Part of a small language model's weights.
Architecture: rotary positions, no biases in attention or MLP, untied embeddings.
Training: a variant of Muon for these matrices, 715M tokens.
Each number is 128 + 24 x the weight over its row's rms, rounded and kept within 0 to 255. Layers, rows and columns count from 0. Numbers have three digits each. The size before them is the row's rms in percent of the matrix's.

# layer 14 attention value, 192x384, rms 0.116, rows 132-159, columns 192-287
101:152160108132121083161150102085109154127133147118126137083146094121127081155113104143125138141103117139098089144117152122151121139143138092113130090111176108092085087141168086143121127139147103112103116171161077101163158089125138137112130139125074124128127075107179109114123099092128080114
104:089122162110099158117106124143104120132135141079126101158149106115130125140160123140161088133142119165086152098123174116106112071157110147148110119135121132145103102115109103141127128084126120153136130150104128081155141150145133129155095121135102116084171190108156135094141130110113129177
098:109194146131111130161129102130126119112126106101111115126129123117162110109103136138100082201126131165085096107137133132149153135141094136105149116097108111130141108136117152116135150106095115077110094103159107138155133127149122099110105108133104129157146143142109153116127091146108130147
101:152123127124140125122146129083121123152153128126158123113121147105093132130075097122131127145121108157136153147147131139088136150128141085132138148120144150139144126112117102128165136117136113136091102118110165157110129153082148112098151172139116097135136110100134117119120156114122140117
099:136163115141098119132137135144127111169086143118168120138125144106128108128138131090157090141149080112129128127113077150140093146133097101173097128119110121122153084110137094133116172144137114129115154132145127129163123107095114158166116137102136170089101141100146116151129111128149148119
098:093055160115119163114129134131144102157132155148091145164128095119111121114120103114139125131119121139134125107096162157148171122100118118153121158113093090164134178136163174124145127083115084106131120138142107090157103104099161096098156116126150151127130127132156123116171169105132086131
099:124126108118099145159156156113153112165121110103146149185124093117141124136154122103110174134087118166126144118097130144105138148148109119133155101110142114116083115122124111135138087115124174122108124137148141111108128159071142155103126148083125118154112149138119105134113087135176159087
099:132138126166102108146111113107113147171128143179120149148153119101116130141100113072166119157094080117141125106077115149130118149174137138142148133107134131137108126166153129140124126101129144148143124067153119113151103120048129104140168111167108124098125109163129101113091132122094107131
105:105114142102137119097109111132128104104180147128138151101143130120116116142081105109160128112150123174084081097105146082148153115133179110113148147149153162150111118150152099172135120135134126127066126120107087133105130116100157122122106127122135114149113111151121135164129145117160074122
104:113170101143105149094167146148130134124126124112100114115159091113117127141101105141135138098119093102146138140130119077110107161143161158146173087101130151165168166135148150102135145120105110118096116162162124089132132110078046112157097153145102135120133147160116131143112110137095108091
103:144131112138094118109152115110144125133141132135128113130138140094129161122136096129127123132145208127114099120142147158108144158147165168103143102111125181113154115136117139117128118160156136136099128139136098130131082174146120114129108130164099075147143122160102115113164138133126073097
104:130104093116142138133126107168124189143110169117116156122112082120149120140107144104169163132159126125127105130143130106098123156140132166084124122146102148118133123139092158130127146163109141098101142103076112171101143082129132120102139147140122137181133108122090125159095132149151104157
101:122142095163117154150126144128150117077113124118117112101131125137118119155126103094089134145177125083153113171097111099118161149118104143125129121165108143133118116117135145128110135160119124096160173105117108120147138133152114156129130110128125139146155068132128120129116157112137112132
098:166103162142129132129120166107127150109147137109140056088155132179110129151184115134138149165119134150128159179125134097121138109132077146133162076149135151123144112157159109145107115143130154191132082090136113108098152111090136112128145146138187161116146127144098141131130143142149148131
102:126118163140073120141156129107107131102116144115110113122119137159145129119115163101139154111118154130097079103166128126096153140107134145127119133132106198140117166133108116153120138095121108155136131159120144084155113108132162126126124117132122106114109139156117137117117132081155105103
103:144150104146127119132155129134161137126073135114143173135115122114104140121128134117164190118188102106134145141148125092117108090114120146116119123124132160098126161082163124114102148095115103152152158147117141072135127153136124114154115147112093083102103080127176126124172108146109121129
104:132110150176141125152142144118154137109073154139103125121136111116138116137149100138140119129111095117123122093133112169160128126124110157137162125108090164125124140146146098102169117127153138110085133164072156058098113120122124142126113137140166129131142085135119136074169130150132115137
100:076126155109156099140128141122101142149088141149123141125146147150120135116126121092156115095090106111120154138149143089108067130116124146095146147144135162151145148130175140130130128143133191128127149118081158131104140127088109142141132117120168138142153149098074128145121110066075130162
108:112112090136114103135111134111147128145168136111168148115114142183109122134105160146111110126149131144153073158117123135131107161124132154155135134113120135098107109126126084145123146117146092121102116133109128136111123109140124113106142147071115134135108116113066105141121076123135109115
105:118112174159157119162143121153113160127144148140168117131147165094137115107087070148117109118133126151136107135109137142160147107124152136103140112108193108087153124139113130125127135130126124113148119126111133133137126139134151120134104125135091122114152138125131139188128106141135150141
098:109096134128162136170143109138154110110050126095107126144127103121153097126114170124127165119099141113114140137120139122090108146100125119131134098111140114083134130130134096113138120151086117094143127116112136143159065115117170133142133136115115138129104117139120136132125146165126132092
108:174155111098118151096141145129132142152105146108098139120142143100145131111118137159113198123127141106083120109130130088167164169133146145119173084111118114093139094097165125107124096124143144178090155144124103113130166196103084107088130149118096149135131179112112139102121151115157154111
106:123103088113142075166140101148137167130127110176121164148101141166156133113117108142156134100080156074080082111137116082157131144160158121156135140115111110139121138159146099123106089123110137115174147130130163122109102142169128115152126177150113102145126086122077170151145129111161139123
104:141133146175156168172105096075083130132185090114126106172135104120137085117181112140094101108079088135162106119095115140112130152131138154112147155135136117123116153162118152103126149129119128166109123115151107181126130154092216097148102145125149124092104129123135179127155132131139194088
100:115159137131133126073098159115116125143154132118144124143116159201152112101093127112142142079144134127119146141112164114127150166156107155091120118107105138118168129142131129105134151120159133095147118122091138132135116120146119135150141122126171119114138155167120137116160069167131107098
106:114122115152116097126123126083096111143123125144115152121119147124142133120063142145179158142117146126152144102144132144121130137141128164125120117125131146128134081112113109106127160146140158147135195169142124114153132096110120118148130075150145159124116173111148153083069141128163145148
104:105097094174143128119170111168145149113129130107084138090120136162114153135090108101115126136135124078102110110150137128131135091155120177156117112082107131094107160097129126127120150135128162145152118101126106113169137126114119141126132157137117125098143100124119113131116097109129141140
100:144200142091140125110138140127086167110117078088133149156174132150120115142161127154122150098146140147105141100117146135136165114123138128106101136139138095133107168124117143099172134116120129092120155156155133104121105092118092116120105110182115130157145150086173111112153143167150157140
# layer 14 attention output (transposed), 384x384, rms 0.135, rows 260-287,292-319, columns 192-287
110:136105106131149171125137173160157115153145139133088124138133136107121113156103116109120129106118098079129147131158131147185133101101116150172164119150085144152136146135152163140120131140134100165147114116135133137111103138118122157116130118076132147116140123142075160153151143161119098108
113:160133171098137111151117114161152116124144131131099122115129122139100153134089116176067087119117159143106124129126129139143151178094140134113107092119108065144072121110130143154099149165128143123119106110181129145096124122156159146087134150155110106107135095095200104128135102101162131142
112:116093100167145115111113118066123168160103143090140117072134138121075133121100149151169143153130112114150164105168160160158115120152144153152131124122116102117082135132093132171102097137163147141143128111071118106147108116134131171125134151138152129120093162082141126085154106105118135144
109:117080142127202151103127097172121115109117143121103140141128111108151110157141106190164149116162106167125153148132128133133176136132143157133143143142118191101114139125094093157128151133161139112112130143162133170124116124130094111139110138088104144123106120116126182199113139167155150102
113:127160155165116108172145150153161128124148145095114120113106142132112133131119122126144129137129106130162075122158068129142158092077131159091190121170159158097122157142097094116141136125119112150106096135123151115094115123165156107129102132078172127095165126157159166100131127119157136127
114:126083098170120118127144097130079135114158129136132123121148127179151133125141123140140129132111154141092111106049135107122106192140162102114107108104147093103133122126116106134102112134098085141115082130136132149126103103119130121142132140131124161113117151162087110090133161138121152138
112:179100122116117145159161127090157158158151119132110118099112117166099135152096099135151116125143123125144091127123116121154091115164139132145132148133124159129143120122105116131157131117141106151146122099105104125107130088138138155136096142125132070136109120147098138142152157120144123174
105:129118096162150096134145126154152090122159119130128147114129095132152132126116144142114125101126079125129166104169131103109152131100157137114111128136072119133090151147146134137088137161148102146107121108090199146094122105082138134148124167111156107179084132135135118101111110112075141132
113:097152106142121108129136151123083132138153123089164113123088103120125158105129116156114122140155092111127096163108113099145093158159117140168149114107166111121136166169112091153133143157115114093129136101130143126144152141145142138125129161139201155158161164153135090130071165088132120147
117:132102126139092134139110156098115122160119142163148125161107132093148113133162113097132117131138146139130110143084086129100111120118163102131157128155109107165118117132144151157152120138150132133088120183105128155129140151140168147137135148140148128090153165114132070151103110140147189130
115:133125114126117137151103116123122151108142070153178126139095129134115121143109146136189113131126152160149113142126165132148145143126128098100125116154122112141137114119135144132123165153154125147148106094131112129147164110097110140106117093125120120084110142103170133140138130133123100103
119:131125106140142106146130164109115124131167100093151132106177144118115127146134109127098130143117136107122130113112112174127148143162113131110167121147146126180138131123141113127128121173141121118142157112140198124136110158133118154117120102134103091098173089118137126146127162199099167103
113:142120135116130131096111123175100155122117104135143150115113166146132100111101173150109113137116145122115071155145138103143141113116088114079144139108159175155058161137161167138193147115123132146099112109110138128128093121103142090137136145148103117087147119070134110064133128099121097103
115:095146129089120145134065112159095135137091146138146143090110142095132171124126120102163122118126132131127138098110128167133131121120133127156120152137159110090126126098117189143146119100113171147111103126152147123126157136144090127106138082133161105174124141150112118117091115105122160120
115:161132135120152162156144117159146132097170128119089151063119105111076124117145096119145116130100121097140142114088077094143188127105127136125165136171138118171156076121097155150152116139122163137143133151136102175121155142123140134124107130128097131171124147098137110117106123192091164117
117:111138158128156121155102135136097163130157117124116095115108164191143130121121153101094107143147124139124107111129138143118092123100110116135110140127106140103177124128148146112145129160118145102115128168115101158124151137143082128143099127170087125138149141083118158112120123105126143116
115:114095123134111193091154124130120141133112109146127137123133149128116103111123151120169121159146130142131135145131133114134151132097164135136087124138113158102136137109137117122128059124106117098185092168183118131126124131127088138147151142093100121111135121130145135107101124112140119118
114:193138142148154107092104136111112095149124138100113137101128175123118166124128156127090164132136154151120096130143119112145126153142136108125127098093152150120120169121120122120118144135130111142128125077145144083150129122109150137158142137115112139124142110093112101127119144136104141118
113:167065168076121117107140108144087134112123141081146086099130133138151174126120153130167137163115143107105175148132131089105107139111109138145111158055146109117126152137102157099148160144124113153147153117111141113112158110139112118123105150132123136143104124123111153149164129142124156099
106:136138122117083220091105163149150096152124133148113114092134078161130113128113121115085120136122116161146161112135157087133121150142139110146088141135130148180135143138111117136148113126080140153129092116146121157162128142124109140140138120117175151106142135146087165104146134128110144150
111:146169142146157135127097151113129183117110160158157100130144102130106121100130102132118118133121117153108129110098111150118116139126126144119123107165104100135112122143123125105069106137148125163138143121131119131122095193131106134144133130130185111173126118153124130126164124116171105145
118:123118124144092165102119161086124124152103134104075122126137112139133132141151145131179145101102096140138126124147148131128133128150117122107120119096184130120092131170094093100154122098104115141124083134197104142108145121164145095133116154168149133114116090143138096140125137148110124158
113:126119172094088137121132183185118108160106097123128133142108146123114110146153118160122122168137077143144105094105092099156160143112115170090138113135133115133133139135126135079122166144096131136111130156088168118173150119146137175110183073076133157144089119149143111108162155114102176163
112:148114142118083107141112145088151140139112129115133118130132100150067097118116111121152104165187166122127116166133107136094157118142117162136156134144157093110117143091097171148190099136121132102132175125121137122081127123137161170096139100139119138156131127159101089111080102096115097121
118:125111126136143094126114110102111148144148153085155159130058092109068139136127142131124111129117156151105097134135095115115130116140177092149150110105121149123115130149133152099172118162087107131149154163113104149149097074080153098161109116153145203157178103144123155115121097134113114083
113:171092147156150141132149148148124130130129141145131116130163102097139095146170166142150118136144106156122120143117156138068118157138169094128137112122117116089132133102093155158127136153085135122127102122107116130137129135149135160113165112097158141096136138168126120097121087116130085096
113:130109145116105166130105128128132115108057103140169132131124127139092099130137135113071139089128121131137143098107126108152117198105142131167169145173116124148149142149121093105201147136116076126086136137110156101112134085129162134146149110129121122119152150099192131118117183132139136098
105:106132149139156087125135119111138107118095141079131093107124138093101130073122125177122155133103073136110151122113110102151066123105113120155119120149137151117147053115131110143091140117164093132212156121139117097120128107111128119109109168144109149141140096137156102141077124157134147116
095:155118125115145124106127117108114159156152106131107128132094109187182180140165154187159113163120128124141134122124161120108148121099088162154093151107142158141150158128130115116100116178152127112121116111122135170092158131119125118111132142163108124122106188145119097150137151076133100114
095:159151140125133157127170122131136145115123087154191189173137120140119121122142191149098119127184128107149111116131123116130191143107118122142125136142166148165171188168140135148156133127123189126138146169145128122177115100081126117121110148089151144141141085134134146168147161169093128104
093:118130164099172128098141145121138159171099123136095139135139116133094167080154120160165143091148110138071139147109052142125164101105170107094108164121149137128119136131118126108161109113099161155117107149108151130133113113077095109195158156115174105132156117083121159128155145148141133123
104:127126151148135123151139130135127118149162115109169114115142113126138125125117083138082150131118096115123168117141121187119058145173095161093134109086112158141110108088115120117113150150135110112162124104142126119141132155093137146148156098163139148104172091162108141138109137085085129169
092:148118118131111143114103079125130177152148134164118075131139142165201121144088162160093104138150131166128141142134163146106145148053146121081119124141179158145153147114103134120131174144138129140121140094107199103125133156121139114121161110173113143145150128106138105130158128100128120108
088:109130108105164090107101132137136143160098120154088071134123122086097133112057151110124138135143131137129121140168159177099120133087127124119174133100148156145127114139144137129139123070099146142156067135159138099145152149061135127097117074141098097159137163148128125111119117128125136124
094:109150117119126110081127098124127052116114147143103109105150148121111109106132111136103140078126085112183122132136104131105156160134086106155141155126125099145119099102109110143122112174106152114157195120153142114138113075091120160131090116115154162115122117101130110126100122123092152132
099:127103135122110101142096147128148127154091072107096087101120114157143114113081142176115111134104125154131110150119085107126119085104093088129119117125125136129139113121168061135166160133071130127134109153149105150151140122115152167144114156101112135173092144158117198132129155121119121133
087:157114115174099159106106143132177122132099144153145188162110124120148125128163149111153071098106125122093143169160064101110116105136124143135089133095134102099166141117110150110118133167131120128108109119082127124100117110144120148133149125117106116110139145119131162147127093146104107106
100:086075120124160122151120134169128132120125101089093108117085096154157135120156138133157145143144113139169140096153136114152142106105129120131147090144138144122130143125082143130104138146134188139114178094115098093129089156130124162099126137153111128151142123077112148129137121158121127107
091:160148122096090128144123165116113121113189146141104150135109136155147142132133128130110114157107110150114101183141123158169137114163129120092083151126100084078096130112129102127131110163161083135103125101107134144163153134141111164127100164100133166125136121115119111148097111117122115128
091:132153137114121159119121123137104183159145119123156140138078121081138166118104157159110114148141150126111116166152132151148098087119129108169104146128123107116119073171135130146150125118120132144121126165139109123144135134133112139127148090106091121121102146115117134086116116159114149125
095:168092113120109129151104139121100108150182179093131184104159150097110131132191111073094098142105149120140161102143135147114078167165130147140144123106122098102090099133129160165118086140135107130113113114128125114113128137118143134128158111127155108105112172141141131130106111076133118151
087:147098116104134114115173142179188114127157136138104111084107087121142112144126152140104172110129131129111107092161108134201124124141119110132151119089126156099070108084194160085142165124103095147129158128142146151128108113103146136110114096110103147109123153115140102090134126149135128162
090:098123088131171134140094101147134082156103136116133156150086120124137133116165107124116149074135077138121194117133134118117128149137154148146132095168100120115130180119141142135173125142115119144106160114139138117133112059116098150145123176139160127117127068090110100123144101139124106139
089:131084151106130129102133085164074100086129157104140134152155146116144082111137138116142135115097127136125137145100122122166144148169111133157142086103111141111148126113100171138150152131128123126124143130170164134098093144166138125150118130103163154097102108120116150129121120127113136142
093:120126135108141105128109124099126095123174124091114129103114130133159157148133088126109141146140132106154189113126172125123119161175154162138136120147098136102140100135158102165148164146153119141155139091146147139121098128175159125106159166157103108109108109115126104158121118105145131133
085:087102160113122128149162126110125165122144119106102163134149137107117113159109109111142132124117119126089128105116094143109101118168100144119144127131168113161113128112170117136147187093127153145148172140130140161122138157117102088087116108130169110123140163125140130077121128138118149144
107:133150136130152092147136146139123156123124160122128155145133151125144119134122140102113128103079168107087124188119108151137121153148117167058134107118111131111087160126120136116103111119165122152133114124090104140127098136133165151121137105144099107094163162079128132138180152103168135150
099:096106127095101153118143128133168103161131105118117129145129098101164134158108110137143105121143119130164115139131116143128101100123118120142170133150140165137172095159094106091143140088121167124081147143102134110070101155136132117117098102135159101126182123128180147136125121201152148098
087:165121116170157109153130142141133121158109106097106064144148124162150132144145153142150119170160123144167152115127142103133158127158114068115110097114152120119103175148104102128108073110112139124148133127157129108129145087119108121140136119174092151137147115139108153116141118139107102133
101:096143121113167143066069157103076092099105148082157117141095071125141140126099149130106148112114083115096174127095128104120122130151093151183142126130107114173150133110122142143207139092117109122145161131143154124143113088123120121149148124092128137135142089156133157121129104136131143115
094:139121159161166105081127119128075099133098113162163141122119116121137129187141147148144153117140092112163155151111135131130180143136123144139097067100172115094117114114133143159145145165095182130113114152154146126163138132162153084117167090190153148122113154126146142100148114148135157105
098:130119142104115095150079152170148149121125130136139155166124135142113135135074147148120125116146128161054112126141143113144123087125143147117130137131129168125148155151145090139165121120111113099153084139101111143150130144099116133144110125068147203095122154101118174124105101128121129126
089:108154129177113162128157106128098077131135128113128113130129105097121126178168079135123133083133119102119143126104126103119158161143134125142177095139109123141143100115123113175090101119115112142130128103170116132108089103156121154063165130141149164105146134153136094124127106124147120153
109:119160140091142121106124125122151122112103092136124130113110118150106126165139181153126104112105163141126123178148088087129171119088103129153116180111105110146162146155137133143141101118139149155092121102099149116139129113100128078132146133136113098161162147113134130140146142145113124106
102:130149122134158146141142131099166154157095146052137158151143115147172131113119098135116156155144150144067168130114124108116116156118166117103127042134105150108147105161145147120119120112171126156118150176166111147078122153149097138124162125132107102137108146148102135155118133125160134160
098:149100138096087081128145118150152105141114185129156102193103139115143147144151095131135137104089136100164123100132163129149131152130149114110118137184126097135118129134120132127127109135078165127113172149130184125130153136109139124135146132140105133119108106119114143127129148141101106130
# layer 14 attention query, 384x384, rms 0.095, rows 320-340,352-371, columns 192-287
184:122113128095112119150138172080127121086125099123091161132099097169111138132149106109121121159154159120128121119134126145109147115123105076088130149135127143130172151113120141105155125093098138145148166120089133133122125129110131080101137107116106135125107165115111134122153103162118141126
181:161123138153145101112120105177086113151132157157149172157116161111128100097146130135103089144135106128105146106143151152143129146116123167110104139149147135106117087106122140147087162159142106147096112105174119115168111137108154167115144139160162120094121161113177105127127120096117157096
150:134114103139133123111136127152092110164106126151141151164131124095161126135076137137112094116136173117134126134130135137085121134134139117083141134111154124116103160121140099119151179144161143145095131092147101140169110103096132142077130123154138167133121150148128078151168138089090160147
089:109142122123194117105152115130183148167102106165165148146108142121143082114143159149139136130153140089134134134152139138127113160138133161080132158123149127157126124102122145129113131129203156127101131125169092120131098091116143158134087136132072139143145132115104131145138114124153116156
092:138148109119095139110097093151132103088167158111127172128155159148128149134115101154126141151097114143123133126117143122123135148125158119145140126153087111120098140136122134146097128171152130117111135158088179140159134154141121123115151135168152105114116110117149108147147123116128157105
112:131111107108149138122095148140144132130114158151094165073131144149151131123131163081123139138091140151137134140156119130195121096081115133151065097132116131140083123133140114116081179109112086065116145169120119127092130128120085099114149115130141109116160111140099152161111168152103120154
096:109149129106080110127100115161132160164126100151149151145133147119125134151126113078166160120130174161173114130083129132127069147162074104121136097131126103136138123157111089129134106110114118114134147105119113128125150135145166128127125125111132180111131188133118136110111126148133131149
100:108125131144160159116138137152119111123139184131154126103150167104132118125169169110111135157078137123142131158137118107167108092075146125160126123155110134121103136108147142128070186083115136129138124161125121145112114146112104104157130160098105142124134076148110102126140122131093100074
082:119136106118116121083145138157126130131147163145154142129131093133117129106151112141113087126131122155156147138139139156159079128114099185123124132155089153156133149083124107102111156128181105142135114121170090092144126137098117121108134135128132152154053127164130117143121147171131120132
079:111110108141191073138104152141135090141095150132136134075126148133145128156145160117153135140086130144132153121145158147126107143090085168163146179110139105120127116071124103148105146119133149109130121137118064110106101121130156128111157129158142130109105124109136085149162101134122147116
092:165112132110115149129165154125112117140103099144093127127113126107117130133183115157121140130184141120133111126106142132108115089148147051154164100150155165141137118104147146152130103158097117173103173105193130141150112105131124132145107140109137133155093125141146137085153136137089133153
092:140118122152167147152141149122079148150120136104126168143149132147104133119153079110125102132125138092171125151107129090146121085076164112137080106152126152109128119119132120121116123091140169101131116163152126138121157151113077093145153117075120159097136066139094144127137127151132125197
117:172136084101150129110123131121150122171131134109118114142105098089095120118158110117175094146121143071126139118117119128083111123154163083097144090133132116131141133132072107093120149104156117106163115136107148116122126107165177125115086118168136176161145078129134144143145143116110134126
111:099112153149083119120159129128140074179092148111080137120151123120134105110109129147129148145105127120126126120107117167098098138149156104077133116178100115150112149105158058151174147123120124140127144153117124131131146097053122150142082102067167111137123133146148124111118120116129108129
073:147137108157086100096112154107101069122156138132160115126102136139145163151135137086133131122094120181133116126154094132117085124124164118171099091144111119137122111173100120084075157120131091130130134145133137140085161181084109161144118149094171156104131086111127102124108116122119121109
112:124128157119128124160147120135113113161129114123167102164156119104116126144126187128110088160141137105070098133138130149071110081151128129093136124163165129096134139090141107088172165136132146143125090090170089133145145117090155156126125115136142159144119122181138101117142110074174109144
111:104143097112135125136103134136132135118122148114141131132160149134182108103110114163167094124076104145145165138129101138164121135095134126123077154144125117118112125093152157118112173108110128071131133196161105078136102119137145151132136130114101141083112052142142145165127111158120153146
084:179110121163142107169169166107155131140089141147166121122110126161161084109171124133101128160125131089139122130148125080138121117109165150144059184138159132112139115135167147112117095138135168208110125117139094146112126149127096166167116149118122108138123127136131175150129132153148156166
085:147132087094148121112148120167155110149130176127098124120129113111105152115153101100109109155101099118160121134144104131140151122090130149147130162141105113145157150128140069165155120080143120128130136126128141108105143070119109115156153130153132111153183109146107151131084136135141137175
087:092133146104094125140151137172132154103092118142154116164102098120140116122112112123092159147133126086148126130145137091140137141126123101110110132110143083144106104127126148098152081129097130118131167123143140088137157128122122168133105120088101158164153172150131113148151098126123119193
095:135112141119121139141164119131129156125138121136145124140160108110138110137156079128091095127186127121121131124124130131145105133185133113089156102140160145141152134140087119156157108147136110123131136115113146113153115136162170133109127121129103155135127145106140075130126118163091132129
171:114130138120143136148106098116123140111108135140111149102123125137166108089120107130174122145141100163091117147127113129165123194157164125185130129120162136126140137136149129134081109151122112133107152132093131118108152141174116138126114125104088148134118119067158136081142121143162168134
222:126135154114145157127152157122140121081127119101097103138126121143103148169143146132149149134122139129122131116114141126098161070132116101152100132129106123146163131133138144147149112120117108128167131161078168150114156141134112057130141110077126082120114150143086160098141137158120107132
158:142125133142105117121077171150090134139168132128094101087120121124143139106087116130168156140146154129126144151107151142063174102139134098072122156171140139162141167123118119124204138153087115104127116096126116120130150063163130109132154101160153124136109128120142154159165112132109122136
084:117117173100150123123159125097144125151125079130159131128119101151087116127148126170122138156147163111140154127161109192091136123158111160114139152102120111195148164142118140119158115130146135154169128114135089129092085108092124117158130146120094164136129160094144140115106135132113107128
086:121145124132113175148088130138127083116113157136156156149162148149131163152101139154145089102124147113128109116115142103127171093095127137129133138120130132104092130136084122141129183139150131110131107116136135126137138154178165141101165141154188140124128092194121121139134111070136112104
084:133105134147110155144148158137053151136135104090117131135168137130136148110132140111124129135114178138116157123148107138122120083102118102146088108123118138100109112144154175155104129116130068086112144190140119156147150158124073125139161150098108119118137121164122155145124161096101163117
088:131145118097113146158143119103143145141139131142103139127155131101129159099116140073155145134112159147123151152094121137126150138092110083104114100147145131136122119153143115096100157054072113102126106137106138137157141125178139075126150102131117113122140117128113152184097138059138137156
092:143115108145113135157122124128165120114125163118118157115106138132108124118154123097140131149107135112118116123167129145151095103054145141136107153164095148172105177125157136125101193074101101167173123148110132102088126158135100142136101158143149105139170142154102125143101122122155131098
081:151102137165157060132141095103133139121148156118112147133132111100140120143117106083103098144081095169127150118138105147169102173107146152124087108150106137131113106120154081125117087104124157116125099090120110082086129141173169139114122178140117152162163096142122090131129130113162117109
081:126126139160177102088124130087130127144138142141125098129121139126142140168122111176132120106129114098178111132106135111096158130106145128105142195120141108167135152124106156144129117149142104105150110130111138151131132130122165154086126137106145107145078091125147070066107147107149158132
074:139120107108118114153127144141128134119136130157133144126120139099131127151116142137136115146147163092192103093112158136102171113147160094135170106155130140091095144136097151180148126159132161088117099078133098120143118070154181153099115135140127133169121156110151082175129095089148105141
079:128156121135149117158148146137115144119107105058117121120117146134075132095154097107123112152120118149091170134173148153109081118145152086162099129099141082102149114165147164113134124147114125143128158109142178121119143129096076126153150127089121097122116130119132127127121106157142151113
143:125103126108134180116126193137117170143144080126123113116112111184120147122153155164167092115122155129126139113146116121122119137085129090107167105133175097131124163103139115143135146144151135075153133145121099172090109168164152087087119165098136165160098117114113124120096120108131162111
139:135121116148113162112104161129094120131126124123134120143127120169125139143132126113117145127131139097141123147078113116145148135124117121073141135109097141085093153139115148083132103155158145126095136119099147110125129129133144128099141123113147138138080116106137114150105091059117127157
094:141142134139092144103093145166111087129132142132137092136135136124139151159131122123126159088100128129098137127092094132138148108123117090135120113129151168089072095145099172153085091133104092134076129140135130155115149122130141127121124088112159141119140099168120164097145148079115132108
107:164122142128143117110140086128114137161191126131088112108125128096082141130136136143132174182130133137093119127129140161085087168155157160114130077150109189127135144104118134143154108117145135157108126092103125190131170105113118115133123133174163144139101169129149149095163130123104105134
102:142120107119126172164145169148086128107114143119147097087190153089114154144119141130102106125139120093161157108151105121106180084083108094184142118114117135132096142130109158128125133109128115100169114171101133154108150112106092118111133133095138109126122119147140125146130160085132102177
097:146092103101166112165141128132130142136091136103107126135133085165103111099156106121128110159143135108147144147167133115179154111083112116154113154131164152131115113120152118115098116088116125186113147171141156155097126119103098115131138153131130129152163134123091179143128101131121128156
084:177146132157151122111135134103168123157154143158139154121143117112108111135138151117118146148133134136099163129149148175108154104139140144117095109164128146117120132122167142184119148106104128131091150168131111133128127115148137129136132097133117093112137132122153160148119145098114139156
087:103121119148131110120154124151115160089161126098105122113157132124116119149139154150130141148170110127088137140130117106108103121131108105088096142113118177113133142111088163157184104153116131132115158066112143162136137141129127159122134113129139106105095142150098139143165143128120108150
# layer 14 attention key, 192x384, rms 0.0925, rows 160-179, columns 192-287
066:100118065119166121090107155121124141104106074146122143144131115103152108138111102135105131142115082068151132105146124166116126099138078123124117122084133146115128096131160086129131094093140134129152140106132141178116124092094134107161120135150130120160148117111124132135095126169095099149
146:153122158116161138098103144111145156137094183101144143096119171124144102146128121103092158134100112154095138142138142170157157114085146139156107134119064075121135148105127100150095151095114146090147117137080126149106173113138110114130152108140164142095156096127112130164103139170108097117
123:155133124124143120134087107160164129139111111152127117150130158154090144154167121112137118180134119127129170109127119110125100110129079130165139086138120139127117078146144086158153141073117146139132123102107107186192141093123115110152123127142144104165129208109136104144127123124125132117
079:124143147123093165128168144133132111156103122161146116122116156095115136121139142136098140127091085098140139091104132121100120102082106148139157151147119141116118184099136116139104163102155111109115092105109114158174119100066119118105125148157164108165163139151135120135143117146079110129
119:146112104154100126108139084122123127128130123103091116144125085149141119121134135116157145146170148147129102165115130123157129146151152117139112155099160127147152097140095130105140067169103141132114177112149129098122154129140121145143120131098120137128139159133146139090126127120129155135
091:120129115136122104129182163092154141157106160160167100147141111120125140107146133114069098119120118097129095151123167123127162114110121150133149161074117108094109122109115079121083137157126119121131106108106070139102130134129104127115156166151133135136133093117151098117111126132147108126
088:147130107143127167127110144110148128146141106074111116127185130157086100098094126153128118102134139077096110128077125162107148128170160120093136116074185163106141119129171146079167099121147163130142116171107146141111151123134145141129145110106104165121119109065124104128151170195149127085
109:155122147110151120108122133124158155177151120182115160114081192092138104147146130134107159129120121121116140094165147153119140131122113099139115112156105121120123149108161127131093138094145138124120115118141120165140106127137144128124142105157111132112108129166120119158105142085128128137
077:131144145103072120149142136098150103162114118135096125078157134099103121132154130115134144113135119094129162136156107127108131093114112120087186102128101114105122115098120143136117157157099148114157134156131126156133124109140108122162130095157131121153112106131138152158106140096113118139
103:168135104092124105123084131129141111131150124165102182118109150160132108092136085097142158139147135143138144136155103141163155133089069102148084105145129137137121118092101111119108166128130109137070140132133147138098096130146122142134129124161142130135135119132134122165116137119104138138
076:081120136112100143137157120143137122097151109100150156137108113114102135107135152160097134123168096150122131164137119099113149138168106120119118129145113148137115129114120104141147101085096099180161146084090101114193100118100128095087135168141090140136149168128090123128165093111158097145
085:104116144118159144129156150123118099125122161156164147166111142109151151139145152132117090152133108132142105126126134153095169142095103154136114128123107127088112150150171095154126193111087126110175103105129089143155137137105132101123128134169130146095107137146136126166154142137112151117
135:134101144102094110082107115158175111120140169115150146160080119137135148160130153079098098112125132147132131127119152098170114082136124120186110117129079145133109157128154128133100098123111086159130153139128116128164119132105117145100109135128137179122170139135116172138106137148139145123
098:148111186141156152145105095158121107126143144155115134122117167161138137086103155115134102133116128141131152147171149112163156107149149124141147155157129143123151091160086113105072161144117138111144160144110094099164136171134152116103170122112120169126171135147113165150135146141105171118
082:158132091143110140141113113095098156125098121085159121118107114144131100151156100140154104119117162132127109173150137115152162132138115108125102135112145153103161088163138134119103120136075134118156190145130152088087155149184146117138126096104110165092115122087116105115127125135145137127
148:086110170107049112136121117148167128092119124113099144163131116152113139132111131109095137161172063129137117168160150138116129182148148122163115136130138119159109079178070149105128106172103114163130158103117145104141178116100108182126134135155148097130162164157128130123129136153130127140
089:111149111158149144130152134136140108089150108119148109131155115125140180110092167168137085137147110118133130126158109111120129100100129129131129182128138111149087191112150128142173140107186163120120130123146145172149119176138129101123133151141092138136131138124125129116108088123121115147
128:144142141101130143152153154167200108114117142184162127139107159104095145152110144152116132102155134131126144099156106127104121102094083153157135107174126128132119170152146122167140144102147123120097112103126123155139095109096158124128126133147143098144115130152116119136121112132134117148
101:091154128113116114140120115145111134156155109165146137085129163140146134105101140166109088128094118098106160136138144114165094103077105123138127078155080149096073127077153122141112151080165097101101094145149104151124092127133146098124119135165148093125132123120122086171132121094129126112
089:115113103129073116101149145127141124103147125118138092129123102122099147123118150148106140172135127125139104149104139114144139093119109143106111161105123102107156100109117104107086112154121099158158128129116133149147120147146108133131124131139103113123134159112168148075157111121115153078